Weights of a small GPT-style language model, trained from scratch on English Wikipedia.
Architecture: LayerNorm before each block, learned and rotary positions, no biases in attention or MLP, untied embeddings.
Training: a variant of Adam for these matrices, 140M tokens, 8856 steps.
Each number is 128 + 24 x the weight over the matrix's rms, rounded and kept within 0 to 255. Layers, rows and columns count from 0. Numbers have three digits each.

# layer 4 MLP up, 896x224, rms 0.0712, rows 369-400, columns 0-223
142150124133153115155180149127159137121163098139135123158166153088105137105137136104150136181115120172156122120104140164127127094072105124140172083163129119094108157113126102129177124099138165135134111128205117139068100109154150160111096147160115091129196134168156116117150157108156102082141138098156107114150128113128121095113151082139127118155117131116080058145157160137093134027165111169143100119147142125105098151079094124180102123139182147125123161149065096088077157083147138155123139179154128107208126079162107119109130110101182143139116116140127127128154076166143140144075153167136126119144141138151148085065112128102124079136132165108097126092054197103162109110215
125146121120099159146116160118166120136134121112148148139114136111140120139111120150045135134138145090117133142136117176108086125147129071140143097070172144159153107117101139105138135123122143142161129129101117113106123116128113125177135100152137151118098105162138146140135197178087129098110097136122106131146138122137121145099177083160118197139133094190145087110131155104111145127096054128132166120129150128101121148135146120071117099116159116146133135142126118088090132096102196172116111114097122173141108073161130115139164156150129162097109133117149075157192123103153132135109119087168108118126116117165087135119139143144131117116124119157115082124182123146111188105126
110160146129156150118123098159142125097126134122144148090124126172104116095086108085175129090113109138173141108064139160109136104120135137130154118084174140097151138122139115104106143172090094102105157182147132123133145147161097150127139132158109094101113164140145141111151112167146061000107168096090123121115131134189139114121162108131125114136113137162109151148178145157080129132123074169135166127084119146105165112126146131133084082110125116075179116123092169152119102087159228138114112170182166124133118151085091119116137066141125088089118126130119167165098115124184124144088140133197096058094144119116148115118144134129126128110133152147151044157120153190166156086121
129128107139113145113136124121135141135151125124148119132134124141140132092155133118122131138117138143156148133130127126141131121118128153144134139105126120114124109127134131124116125131155127129151139149119113148126106113141120118131138112163112108103137133154151131134129172120122136114131106152152140128120133117119129140146131131161139125138128147138145136139130148144133125131137133110144113115157125133090113137128103112111101109122130134127102147115125130112143143130140131119116130089128131150136094114128135115136146109142142134134104126141147130124137126153132146119114124146154136147123112129136151121112153110129118124130111112149108118127139136139118120118148
150121124112147125145095131125125121169139130126168113148175146095170116148116097163104121132173128122150133179107153139123138149138165117153162113129128125135112121114085142121167165067170151061133115120110112144029136157188123126129108104146090067131121134132127117112130204162120096104130156131083113077118107170121127160160147067136108103156124145122132104167120134133130155123126142151097136089099155155111150131138092134096127132176108136141136163104085153121188114140111111155143081167125096150077141148159149122160111101138108124162097136076144143126125133110105121109184124119140124105093133129111115123114147145089111103204125090109125094097119149102112059092126
119130106118116113119110125135134132118149135137136135128131140117127136138131126121119133143139130127128113122122117130126131123132133120123134121128125105113133140115122122110136140113135139130137132142134137141120117121142116136141122130138111142114150117129160129128132132119124116121128138126133118127109128137110125135138137131156119120133132149132130112127131152112121146103136143113154137104103142124134116135095138120130124112149124149118121149130117132131128138124140133127104118112144124125156099125146111127125130111139133134120125136143146139139122128137106145117122130150127128138114118135115118105132134147135153101149131142130116127114145149147131114123130
093152135153071159136147176132114091107136145096127133209118118128090159134119109138103129078135131100124133138056137159141128125136133175103204112073161126139103109114134158144126157164119178158088170132109160136134131138125088110137140074106112165120101171146141130145088110105147151164102169164107097095160196142094123118135139129161076129122117146075116079150129171127103151168162141108103109110158092101119162138084114134177055153117112110115103144076179130151130132072094178125107122081135121140154128105156140101138132138109198124155134102117101110141140095126180123163163132110145123142096105166119096122137109104146159131105124178140089105109138127127099108155154
115157092130146109141130163117169159133134137122141124105146139110125140107123118125122064183132132127128135169168096120124097134142193149171125118123171127101097106169108130109125125123101169108094111154137114139120070111122070147144113182100113149138129166143151088123152139065117094096115083137173120149118101087180119091102130121148150127146131123092155154136096150090092129127125092133165111118199181116097121127141153120170134157110147120122113127142074149124141132073094153142120112105120152150125129100106070095151058106163148149104125187118125109165166102163094153162147116108127134166101190137127154158135141117146131115147147128103134111104102158155123049146164
133141131130154159163132103122139140130124105161143155109170159138152104100110153109131121114177075147126143111129187163119069124076134109100116120130166138096091146173165085120109131135152071070174174132116114177117064106106145080129108134137125094096100117127141139162115128110123159120136109088122159117133024150069109136139131101121165148153167148125117126118106127142184187112148164157128098118133120113134077149119125131137091143152151122129149099111141156154146122106160146140110165161149132110134063115174157109131150149172138124087135140120134155139133108089097105112130157115144132147146094099095127157129140154136127126117104106133116115162122150138101119154148
168132122171163127153125124165133130114170178112117096169118129142121158119132139146106128173094150160150095142138164162107083074094105119137154145152090114115061154116136119142147146119124181143124142180128136133169057098123118192133145137144092088129170121140154127113181154091155112156134108134167151162124137168119142130118132047133150128164094157090099126161156119185139084148154060144137096096129132087096122145051163140138134111100118158082061165106095112086072094089085156133155119122240141125166128106122095124126069149121149103106119124170158165109087088084130178155127134128130161124105098113133095108118140093076106120142114170138147120178116162096139115123150
166143139183096168123119149076185112156127143110127116141162127126204085132131096139140111171159125150144100123142164149123116137102137110114116131107166143120120105157132145165064136120129137140151116121105114137070132125137103108096147152179100138116109114107128127101137194145069159109154175115127131091109134133105123171090121140111105086180152168144105100205102127141124136144142133140099135129131109146115111139122139093124127169118138089132094125128093142143115160128156132115130079090156156111187150097087154112131144117122123140137135138079105119113163151116197168132130133073168155161121115125129107093078180108122091045134125148125096106089117118112127095089170
160140105177142128131136136173187128102132132146104119115135129093134079086087098138113074169139158101157171100133104156133095082165141176115116084178113108122132137127049083102144141172109111114162091138143144116082103113155116126126165142126132097103092134170181141104150105119152181150155120158165119139097135132145134177133149117105156140138176135063094122167115134148173102124177203094124130126131127101124117205096076070101085110097144124104156090086112108117157162064132128137135166141116158122135126127128115155118136125135126164121128145083083104128131124136122144120066187171154074125157143171132144138112121121128168134147146158107118108131095156101095175136171
088119147094097175091169105147174135110117138173108141127124166137163112193105151088174103163115125167207094157156169155124084120117141088140091105084106076173107163096112110188118190137137171115167150141164098141114112123130128147124089168120133135105123130127150053070124157141090108148139148138144106075092165134123138129120149117137132138121127182133201117146163140109117126186105125087137140119127115055099120187139163140131162124132163121162143160088083151096153185152132129075049088125111118173135122139131088067122147114157116165137092129167105163086135145120088150074171097150123122108110114136144089068126141110150151125185125135133092113120139134105093124119132
112127100145146126108127146147125131124124153125116134137124127141130131112152135135137121131123130120151116124115127116127128129112126142137130130120135143120111131135110133130135144117130115120153142134100128128138111122125129111157099149122115148091124130149151131128100150146123117120114134121109125118132124108133127135128117126148130133131142141128125141133135144121119126135137117101141133095128138117105121137114133125125124133145135121113142118109110140120128121121129152140097125116128139145137115117125143122121131114124136131135118133135139126148138130122128128132125125117122122132136123147148131108125141111111125131141131117140100132115155144138132124134133
113137122132145112116116119155130110118133162105124147103141130126133121131116115117110113148107133097143117124127141117107123096132115125143137120113129121147118129116116101142128156117116119112126138150138123134106106099134112135129148125135105125116135140157162133133134143143103123120149140108139116091086122143120152134133141090140131136118131134119122127120138163104124150147131101125125168120118130133097130147115123121127097128129134128125160124115126124141118128137137143151098148129125149129145072129147156126136124120147162115116128127131121131121131135140144130104111128157131128121138138119126128109126188106139131133131120132145105103121164137126139138132135
156161132091131163128125117120128171096119173147176087137192120131172122143145128110144136148137067139149072122142142132122129106092080148146129136135138159142121133125123074190111148102153124108097151179117115116116081155131170117116134131119101122109079164148132134094136141144125135131173177146162160127054092157120135190092106115158146107119124109095121143146133138112144170109124124109125136088112100130062101144140141155130111118141129098118126125107108104112117146129118107132131076135113134105103121153140142079119123097124152108108153173117090149114135154119134171120146106140123112154133164090096124114115172112140153127156100107149117133145119093152152095085145
124127139110144109117155172141103133096165164105132139018105134125173106114129034126074134100181112132123179175141111108158160123116116157139121166154123128111150147127073120195070191135191079188118116104163115108075134106196073080101135093130092078089085110140138068127098189087123142154079162133076147125092143168101106199075161122133110157122100099128202152158151126076153152179122100137092178110150119182142094127120142000118124115110121112100165135116125179140114183110148169128108154128158139224137110139157166114150122112165131136149099203096103120130066132116129094117218146162137175148067166139137132122162166137111153130138067119150099111130138191097096078149107
104110096118134128090094117157158124125149140132135119127115137135135162127119135112094167107131137140145127106144134140145138108138160126120143151148139105129113152152107141153138137158154121121129143151139097112143123130147089120135093157131097129126126141134158127139166133101105123136107172142123123105117164120136166106135120130143114142109162126112125115131117133136157126142148126102135137098147127134143149115153131150111124133143127179126102103128081139120137165112165168089114097102125131156100119115139089092095135092109139107108102134130113136097166117170140178129152096099133159118121132147149114119135127096118088158119135128147082110132160149129160135128101
125117126105112133118131139129156134126135123129135151118115159139137119121122112134118141120126129127127118129122131137118113102110125136129121101110127133140132128133122122127114129108125124131121137146131135135123112139123128139116124125134118141108132127129138130147119141128127129128144115136119118134127106134112153142102130118150129116126127124142135114140135137134124127130132119127122139101145119115131133112124129115114120121128120142140140123116129128139114137132140159115112135107123136142129103118133140113122134107131153131134119140138110140136133134124124145131137126135129131118119105124135114113111127099141122134123115109143117107130135144119110126126130
148147112126141124125124140132148131120132137141125139149144132140140129123139094105107140125146138112140138095124113133126114104099143146150143118105135109116114149123125119128107130106137132137167127144127127157140118110156137131137111136153117129112122136144159130140112156119133154096130145126121117119119113146145127134109120107140131125133138119135106120124136158131123127114137119130124129096124136135108123110090102112136129122130143147136124121104150159132128137091160120139126116140137146131132081096127118133128149108125161156127117146128141141125132122151146157119118125105134144114110126125116116141101134123103116137157081114168121119121130142161106111137158
125118105092157128132156138159142165120163117146111155127190139098139162102131131116132092176133161146155105092111090163087145097065144165194069084168126088113085118142090112174141135108112097084163161130112118130142114117113131131089105124124118065125087129114121150113137128088141142138180177110131213112123091135117119151059137123153156116124116132144099146116137144157133130097121152125151118104196128138126098116179092101125152113122157153103129143119071100112142114143060116073150101137142145133169129152125155140101070107084121132098129135082139141143131124085124151108186170093121139181129110163163110108134137164086139059168125072154130113151102146116110125106158
142153152136120158121127140116149156117172123087133160169120133116155126145137114127126082092134126103145124141118125124114083139101123122148135101118103118136064173137114112156117130087150110110157120138170100181150046159121124147170098132126100128123142160156104124166105167113135110135139139081108167099088154129127104192088135104137120074127122077149155144144108130069159135106112114098134148134123141139124074137124109126131108162154146161086135159098134154099129159128123125143099105203122181103132099100125118122142139128163133158112063148104120098083143131141157161119140166101146122162096099155087081115132122115100167078188094121175112126111106144154122109148114
156102119115154168110069123110114148114155148119110139138140135152078173150067119091157121179122148165134167128174098181141138119067139128079134150171136167188102109096090163134119128120145165137130129115119108153082096149136118123099105134159127101109095098109132121104137166099109173102122155135170099121081126128140163133126120120132129112153110068143124142092140141112165127149132149119166115127174129101109117125079094064098117129143133108137094095144162093106109186103104120116158124126114155156144111127110109094110123075127163117054069136180092129132166109180163185117127120151194162147105107175102131125121147108100145119105123169113132123153170147137107094160126
135196072144195146118147121101141097130147113101134148101100170096159125105133153083127097135107109105130148154141116119125124118109139097100141125166126128115135149114089117142119139094152106117172113140182136115104128153176129104145189149127116098131122110142160103137149140128100138093106153121154113123137085122145127102123158114149120102108139136161136164142136144044164161099123115073166193114108161103105124156078129119114151088156189123149175165117102128105111123126214165106124101125161097230170131131165106102115125124150136119146114162158098151140150123133124074115175109119149108091128173198158091119090142088091105053124075184181114105066115134089111137129156
132125109115132134119111137145163125112135160118144141103125132126121121122134122132107157135137131125155136123119119141134121117133130125105127141129163130132137117110121121118118143136137130120120125147128117140126131129124122138135122138159114125115113124145157126118143120124129132135129129123133134106136119117117128133109133113149108133119141133118118126154114164126134133117125137106150141126120141122112137132123115114113134133115117141126134116125122124110110127116125150147113118128149140150139097136143135122124129130132146133123130132141135127123126102137138160134123110132139122134130119157132145109110145116129111099144125118147119129120126138146137139114152
088102099126145133147116146114135154100182187144135116132146179170152149126136158144135096165138105131135158117116111144114085143095124221149130109120137161147103158124136102159103144095124143138157123160106118124149145077195141115158080132132121136125110107125135117122150094129119126087118131096164097120108136178108156103089150119140083123115112181140076135083155132098129148133148082100127157122143122099129086085158113086108149162102146106132124116072116111096187098120156114132143162095218133151235125078161134152144131099108229121153167141120089105154108135081114123180116100178112115206042169109126176187109120089098109083147093159169133051138166154132120082153147
128116131129147124133126143138136116132134150132151131146127144124126135126141107116123120118138145147142124105141126146128122127115161141149133122124135126133095124130127101130127134129117119128134127137128121142131117135135118123131121133165122133119126141130153115125131141129114121123123140123148117116121127108129126151127125115138144118144124134119127120132147140115125117144128138130155141107127136121118120126116137113125104123128126150147115135112134130126139153126131151125098141116122123130156122130126133122144128112128133124132119150125140137147132136145125131137120127124138150121120130132126118129117143131126123110128118139131115114135130129126117138109128
155117124130116095100156101137121125118142131138092154129134168112051136119164074140143139170151135142162135139088110153141106068139139129150141151128148094132074134099158134117092149177150176133156123123142124127151097112116097119142146132155142137114123145126145118150136129109027068123117118093098096145130122122120151122135106113141139128116189128104122138132188140175104126140152069122147092084119085111137116110116112142147131130106089128155084113122110137115178112122187143085141145116237102174139127128152073093118177134108125114126182137132133108083098113169151128114148117154113114112080123165126131085134156089062174137121115131117095071112169160125161134173119
055132117155140151101143139116134118111146151094135144079149170176104111161144147135113179165131137155112080168079169129089058142156101171136130158081087178163103030140092160120129114134128178140148132117121186080060096115116050140175117162165078118076164102139149133046127168122064091135132103104126113105113158168117133127134155110158130175075192198153121092155095137142138155100189130183099157110104143122124207115163088142106101098050165112149126098087156113151182155133174123108130110093111154150090139114206162110106147081124131122146096174204136133101138162178124095139126099149140083129109122150126114079134158117148149112124088114184105033127165122163104150174138
104138124139130116107138143129137138139147144143123142151143129141123129143130126115122140120118137131161124113121131124109112093113127154133124145125121127129117124114123093114126131127122124124114125163139120137153112121149117127134122136128114133131105119140147133113120148134118121111111110141138119120105123125122147120141118116152106139146134116130135124145154138131130139142117139121138127109116134127129143130106152106145121118102124140132144125111128126123124144123150153123103130100148132144132093117131128111125115129157161120115148159143131126114125097144139127132134133130113144123143107118118149134125155112133142115149122124131111101133151139141133133120134
105120096128148124162097124139137124126189144082156128095120111152132135110138143058087122078094096096132124138115136099132130115052176139108135093099111148132178117141075099135074160096140118136134140144117095134153147112209129135162082094162098072122134128136168107153119099091097122080120153142127148104144080137161163135177134140192154209141133114140099081128196143087103140171086111143182141102113093123131106097136145036149136158077145099105170128108147146122098151108132162177094151121156192136147090108085164133117134144182157141100130105133145112129132142094154129130131117127126107133139166116119139126120127132056139115138105124132127121151107170121111109117181
036096043144195160122146113132174096092172119143159153124118186157134087097157078129098131174057163100113162143116117138147137110109075150120145096087148088177158106162125108127121129115149116147158171172191114143073038138100093136182168096142037154108117141130146120112131171119120104136135145203087062125127153093147112095097169099124112126190133138129144133197113157142094067169122157109142149094090111161108192081117124129180164179160140126127065172118136150174137130094165123110089164058094119187084097135150119110108124130118143151116120170125175181083098079130136156103162119116188152082123121125159102152081163123148124064181157109155075125100126126099136101149149
# layer 4 MLP down (transposed), 896x224, rms 0.0608, rows 369-399, columns 0-223
082126181157139154150131118192125148160124136137090106122072107125062057123180107133141103086135174178121067156100125175138150103118127153090112163112054191115126139082106132061071121095124081129102073120114144068169102139153138186131079155150160140096082120172182113108181159115150135188144150149128131112158169086078175139092177168095156139132111084147178101194108177127199099147145108056090164123135128134138132112167132143173134117165081091086158143154136154163136150106117096100162172132118106118125129164110151119128131080090132115104132087155172136080146093146091121127140115163103156127139173096106142068140160152116088115130142133127111146162132111123108119114139
138157117104121106140129096077158108154152162173101127113122052158096147125113167130161093124114128134073094107081152097144144079123112132136110133104156153146096140141135092116151101125147098105116103058118123132128125083133152174118136135151129154134114106126096113065111107120103159130104118105129161147145144147106160105153096111169118103138110154133134152139154161154152150117115136117086127179109108117116141133126124122106146194130138121088164114169105099176111176108125129136083149158140140096130111152145089168146155141161184126096167124169157160127134114177105120176074139091141125145109116124151142174123112152110093142121118132137161174172138089135097105126138
166170130162097135124043139113089100146170126156124074128044115143111131084121164179122113134086081132110134146118084132126187163081107160104150098143107118092119090071087104096171044080080144150170128123077163131118170159102171115175125138104109081114189124137172185119130096142229155124150104100159139146107066082087125143146090148100102122130108147105130142124131069176182115206111059133140126189142055191133114162116061076148078156115130176124111114147134139116157160175107115099126105103096182109127152131152140204119139148154150143150120146155152130104181141149146089150087112169132210086125119146180129151119113105105129155137139114141120159176130108152088110117145
117129126134095119127142134146134143131124113089128132140124115109137137129124136132119141135132115137126120121131134121112136126112126117130128123119130121151155108123141135126121124138122122133131133133120122135096114105129119134105147111133156136124136123127123152136128125113134127141133129117118142129152141140135122133131107130117136155125127105127137137128119116113127141142141120131108133149114125121138122134129149134118155118129143123118133137142123131131120133146152133125122134134121124122156133103129121135131140129142101133122136130140110130135116146133140127108122126121115131117137111124131102147127114120143119132129131124127123124125110120125135153128120
199066141140126127125084083165074097146100155132146055174114076130090149159194110134118109144089109161102068107104177109146164130058141141111147125119117152132098122127100121104123130088075147113125130096154104108147146118135136160124156126106068077121121138127086157124146146102156133133101171139092141117123160141098155139149119143137144155124139128160093139186135141133143111115129130134108101206159101122142144138104121078092083099169130166117151128114126139120134145120142171128120124173140121098095072119114139154137090137126160095142144127133102153143141122125142144120129141108192126114114112113133133143131131165105132145193135178127151128085111127105155123122121
124123132130116105132122127135133127131124134124128124128133136129132134133138137143126133133132123136124124133124124134133130121129135125124133132122129124141129124131127136135138126124129133132119134125131131142125127125113125128125127118133123126129132125125138123117125125125113109131121144126130126133127132132119141132121121132131122137126139130122124132124139126125125124127134129127134121125124126118128127131141131137120126127128125124125125125120141135134120130125127136116148128122122120129123127127125125121118118129134128135133134135137130114130127127138129130125127136127125125123133126123134121126131135132117129135126128134131128124129125140129138123126126
127155154162124113051109159110124142110134175100148109059114153129111126137140149106183129153129112207094107149120130131095147092094129130115088131124092129180133158094085152131145126130152104154073095109146118139134124102109116099079095128109155149134152097120147149129157097083166096129108102151103089161110140119119186130123160150086156070118128128092093144136155096152151141148147073188102068157117147124125163162143134143090147098144185149111194119171104144126128187110105078163148141120107128133120147125115101104156132120146076085103135161141102158146128134071102087113109181117138170131138109171105156135174118090141092144140118158126142141124111106128203116134140
105184158126114100113146162167141194129134117116110102159101128119148148107131096110114103165113079100139080059130146081132169141156130081149149148125096102081109147132146092113143097156075147111123108143127124164165118098120139136171140170123165115134138141177105131113091105125125096077104139163171114156129097136129138097139127168121138137160139114141156154091156114113079139143104111137148113139136109123119146135132132159106141157128147092138129161177100122123092116093129160100154097134128166129145181148115118054111124145148107168172170157100140110143160131158111131143130094129109134134115116107127151189133151119188074130128133110113101169103115131073126117103175
118132127131167154108137132127093164127149142100169114103117133100168096097110163098123162094157079140145112099162114146126092146134082136118128096171095100125159156169144132138127128130141082136125117125105108116128111144119136153118145127134146153106127156137096164124139121101116099122124161124156140107118146157110096108134134135142146090131132123124122105141111068136097103157155126140117121236088159099115151114102103129180140153114161146140150128113120126108122116114154102168161071100112099151140189140142182102132097142122086160133161127125161121138106153121167143092115131127134111103151124106112102150155156124156161132107100101169100106100125098157097155132078
167105117136109113152156171132131068164109164134078135158157125146076091112113127155121059118152130134158130171111098128135125154134114131107109164126108181079138190104158125121091093196159186099118087106136081111157124160113109131127097135156113142126110116183135151138114104103150133148113141079115059134156201097117140113163115146144149107114068104197135081120112126133129189099126197136127163104125142150094084117153161167194110087119126152101126150139134123121113090141167116107177098125162073126134152119134150143174153094144099143149088156123135124152112129115116084130124098145081124070142128124154065149098141164088095167112098178068101151156093100132107147064145
152152071127093096134109081150137173146153096132083130123133121083119148121108127097097121119138128138126135136154129111152149147156135134097159163171130122148108151138183122136161129157138118177125154118139128096166164104116149116113135124112148159134146106158103140112118102117124066145140154089124126153120143085093127114116114146097071144144115098129168107106114095107146120125084163114134111151119156111138106130128180132128084155129131127146157113167169119144120087129096138130126128137116097134123159160124142135137133132166112105149117146099139107103144156161114094094161121094151124112137119120156111144137157145104129152127156079122167130128104075137134099115110
160137116133180142103169133129192140099163128165116093116120120098112062126156140110129112131064135116108167111183114095159112154160118154160118143106155152139177146111127106086133094135090130118149132139103122068125160107111162100105170143123130137132074125101177126114116146147115167158131099144114165132102144130126140125150090123073104147111155106116156130141135130104181137113141191128087161172112122110148135157123112134095117098065141116115121064168097174159105105112199050155094135174052105126148106127116139152145176173121080113124112048129065111123127156109147120097078170157166109106114151125128124162104121143157108109137174142096162152113152109140104112144186
123125160163104161155149085123164113155138124096099195159088205135144174139086098165181129157102148079146134108099125124141153144135156110087140122154123090187098117118195148115131145180097077155120151107132122123144180110093132116086113121126232132120140103069088141162138060105174088154146136151119128133156148127080107145090142128125118141091076148136137142115145120086106124144132086139149106148175130139163081120128203098166139129098121137105135195141101131115106091155122131091102130090116063147183164186073142144147119138091131127143151101161126086121132129128128093099147139118122111086130126182135121096105106102130160146106135098099165095111163128113139148169064
132138130130122125125113126131138130123127119120133117129129135119135128125124129129121124121122124126124140130125128118127138129150139126109133117114124129139114127139108131135122133131132127132118138125126127137122136123127118128114147121132134126137118128127123129132131124124127129146128129133133125132129136123130115128127131132125122132139124129121121135130129123135110131118116143134142129130136131121132132131129128128118129129144125145128125142140130124125127128121114134130126127133121125137134142131117121120127116126116124132137127132132131128136131120136131122136114122137134124130128119124131124133125134122132131129138132144128125123139137117118122123129125
120129120125121125133127122125103129125121111122104128155132118128124125133120116139124151129131125137125126150128121126141142115145141116141115129133146152145133108116108134125133131135128116106119098121112103131133132134125116121155153110106131134137132154132129116133137124138169160131110133137119152119147136116143118111139106125147118144115119107111133141120119149120113126139121139114121114129142123139115163127157118129114122112143122108123128115139144112136118107149138103157137124122127119109156129140130123133127141134115145108145124109131128110149152099132113122148148151138125153119133117124097125134132145132147102118125142125145120148130132121132125102132136
152134148147102153131144110139123140156115137132108097124105219144126113160117127150128154129144179144145139141136120160138150151125117107137162131107157092128115063120147115130119106134127119142134128120108129155138161104106108090113116127121165136112135108117091186136116096092131131170104088099112115114182130093120073103113103133104144091122134141137136119146105083132110104136134120129129125130154163120190138171119110128120115122116143127166093156105105140141143100135129172088115131134147131164128163100132098153144138117085132134140092112108107114138143111135140115168159134122133132112115126155144149139145152142115129119130145172111103125092128157091152129123128
104127079174177087129167112149097198163137107148126154171073136132116082122182104102090130118084147154078150115094144147196168160084093155130124146153106080067174082086116090127138117169154096171126101085107097145103101069128135113112107130114185132106105107129120056102128112120114148152115150128104165180184124126118125161133140123069090133054139071132169158110147198131132148190143117110144152179164116175146149135117138104149128089120158107098211122134117158141085137108184125131115164110151089160096127112193120149147112122115171128156158131167145109142030155129097114128122157172160150039137168125151130139148121132123063121137119103120162197109128152013130133141154
172103167126152126126124124125125142123142139143143132099133128144149117153113122108148137122139107148153080147089133124126116108107143085093164149147136105126108121152105119118112141084095112176152142130144144160091120133140134132126094098115126113134130133124115132073138107160134135103119129129130127106134153140085163087116125109147097137144138134158126137116133146142110108112133134118140128125132130114103120115121121124138121146106120138143145164114145124123104139155109143117135145144117102145136138175145125128148110133105160141087100155146139132128135119142099130144112160167060151159166113112161166089103155103132129089119090118139127139103146140132127095130124
130126126135140128129138135133124131126133125139134128127130124121120134134131125130131131130128126128124132128126126128133133137134126135129113124128126126126129124124129132130127124133125127133127131120128126129128127125123130128125132125130134129123136129119128130120131134123125137134130137126130122139131136129123123122128132129118126123123123121131132129141123130131131132130127123123125129137136122126134130126124129128127125122127125123127135133123124125130124133135136128127136127122128119129129131128127132131130117128126133125125121123130124131135118128125126123124127148130125124123126132131134127123123129130128118131124125130116113128124130129132128131129129
133137120141120116137104143135116160155121124119130124140136142120139129127127139125111097146122101110129141130143132127119127121133135141139115096114126132120123116124144153114139134088144138126121130124122136147141140141128130124108131132119129110133125150125153137121115139116134119133114157132149124149121129127123110128121101115142135127124107123131127117126149126123154146132134124136125141111132150134131116119159158120106134101110127102127117110114104133123109129129126129123134132125120116099112118139102124106116139118128139143134126129141144097139126121110133124140143123138139126122141101143119128124158142112134145146114134131115159120130162135132130124111123
147107164142091150158138103145158169156116140141114146197113107147115135164128168142134131127066091135104135124126112142109143106134098069128152143129116123094098159133119185152110171136130189135086080106160131136147125077117149114095165076155156175110159152109140122120081084146141189096150134115110084141134170120120163099143137107092086113132158133154134134132073082114111140094109150158112123175112122130133144151088175131079097137154097157164128160137084129165116113103107136149131115102125154132103169074059171146126169142146113169124139133149114077127112148140143134137119132105169144112106145092105100126100148116157121116090126158124117129114147105064166129162123
140105091102162155126178173121164155114132160141113123113102092138134152133117106151139099159117138164123089082167121134111176131146129127120126093117139126141121125130138140164119165134086111146116120144128151111175157156160101140111110142116112155088116118135117132111130132117105127104127104111113151167079116136147168109138114127173158132117120176135085124159133141157072079139135116100108097138110155137113154118127137089123063109124145083155152136130111141139132107105143148127148127112142083119141098133144109134136124106108137110102163094126086110116115136120124129123110086125138164101142165139129175124147172105142130157115164147148101132137125106114176133115138
092162134092153138123123103096087151160122108095132101129124122129100094102159130118130124110112087127143114100110102117094133130100141163115118116129082114153211114108120143152170158170168123130127116102099096069162090152134149088146158136093126096139141163138100134142120105138151158140112122155109163200133121111176103113144155136082150114167135111112097135126156139136124149186130142103110138122126112157132141136102145122110169091158140121193128099158140112146101173109104138138179146169077134147073143127128114151115139147112128123127140097156123124148125113117130087167118122145134108093108113139139163124093124135117166110166126110095188128135094078093122133142093
146098130144116169129116105104062168122130137170168116106161080091123097145080186155085148122155106100100146118153162117106105142103114164110051142158155128101125091114086117160144031112106096138083212147115095109141128154115180135090079126153151117084162146121125123119161122166087071111137110071113107102045165158110144180107146161059133050138116161131108127158149090193090159142157100155117090169127124172107141216135154138089138148138115116146094117131144119116146152185142111125140162085108127094166128127143146150155115087137102124187145110162105100115077133142081128128109131129143090110141143078074151155206140154144146173110134076171141129080157153155121138180143
138135136147111132127131132127117116123122118141126126123130116120126135124128135132132139123130141125119135131116132122132132149139136132122119129131106132124131123127128138134126132141135121128131126116132126134142140128129134131145131133119123130122126133130128130136113116140127124131140124125130145124139112119127117145123134134124128122127122106139127140127117121134122120135119120132132133134131135129132129125132122111131151127128121117138119135136131109127127113132130118126129125131125124134132134127120130133121136137100128110132121119113135132123130125129120141123127141116116142119127137125116132122132125130136127144132140127129130129129126139137117132132117
107134185141124145135168115095081147087125133184195117094075143152125156128131185111128115127142086115108144107168151171155148105138138116104127180163133182070119160107131119119079136090125154167102102077096132135122112137149148144073184173100095096141082163089081095125183150195136100146170185113128079185129128142088160128117147147146167128113079138123147136148118024119174110146158141127117149202140151098145105209165146163147109137134111153100114117120081084092102168137189083113127115129096156115072172154127117102083133112134154124154153149083070125130187144096122133116075116175101154138087094100119075125107079090110118151109138187135118121129139093116141114087098
146122131131128137123131124134120132127127133130139123125120128115127131124131124128129129141131123121128124131137133134137120124132122125127125129119134126123127126123126128137121121122114129121133122141130143128123128129132122119124135122137127120119143129131129125128137118124127129115127122134134129141116127127122128126124128123136139119129126138129122134130126133124133137140128130125126128124135122123140123132108128122124125131133134125134131128129133135126121137126119137124122127130123123130126123133130135127123136136136126132116114123134126135129125120133122125126142136123135126125136135134128128133131135119123126133124124130130125128130121136131131126122119
181112173096141175084158119176144141180129135185104104110112099081117174144095114097134138077109124100094158191111201092106116184124122111155160198117140135114181176151189181140084113129140100109189166106083173176111113088086094084117129158117143184145124063121076157137160103103130089149145135096159186131127117111073145104127165127072136153145124159071131137140126145151154118088172120126157141164157129145116136168152127167101135133136131126080144086154130153146084131121089113087104096116122140120108114149127093132118111182194093181175125141088128160037098093096075115143143089130123104141163106109112164145097157110127047142118133124073131156157125081107141076148103
154065145085124104133107125148163100145137117122154154123164167095174143118109134154161093138215134100138099203162145119127128115154159197142093118135122098140093152194148190190155116114111100230164166107163077118131161107129040090102105126152171114145107110094128045162148079114137119124130131097143077102186131164170158129144163146165146158112065097173130090114125075125068111116109126092122133191114131133150083112124200119196131134085075128125112093098087115127057102120142158128081196187158153157220159143085189166159178126125082137100069073157101047081156146070186116147124062119110127137072087132137117117114146086049125141098099109138136110137142122145167180135103
137138132126124103123119126127136139124128152114124108135139117129137106130139120138112108142129128122121121158127097140135113127122131145155119111128126146144122145134133117120127138103102130120140110122153137134143116135140152146126128133129121124124132115152125151111125122131120128111121131114136109126144130124131128116147135112139140130136101126114140117119120099148154121138125136137139106130128140118128111119138117127117141139127135138131134126134130134106139151126128118108149112118135130119132142123114138137128119124128127116140121123108123136151141153123117116129120165155128156123142150128148125126127134138105130117145123112127128127135117138135125123117132
153144134156101105148128138165070148132123126153119090135138162145213149105079122132090121147124136112114070175142142151134105133143149149139087100165080140144124137161102108119109114124125114105096083125108145126148109148150197181181136072136098137108119104120097207088156047129110144127102084086117122053118109144120145096152140139171136128143093147122206117173158014167131124146129091148106127170150147098163098122116126139126186146142093143160168119127134113129126163166121097139142143119121091076166147127159135137156199150138115187143094145115092114136099182108157093131117123121104074104138119132099084092134129124125135152086176148084150120116152180156057101138136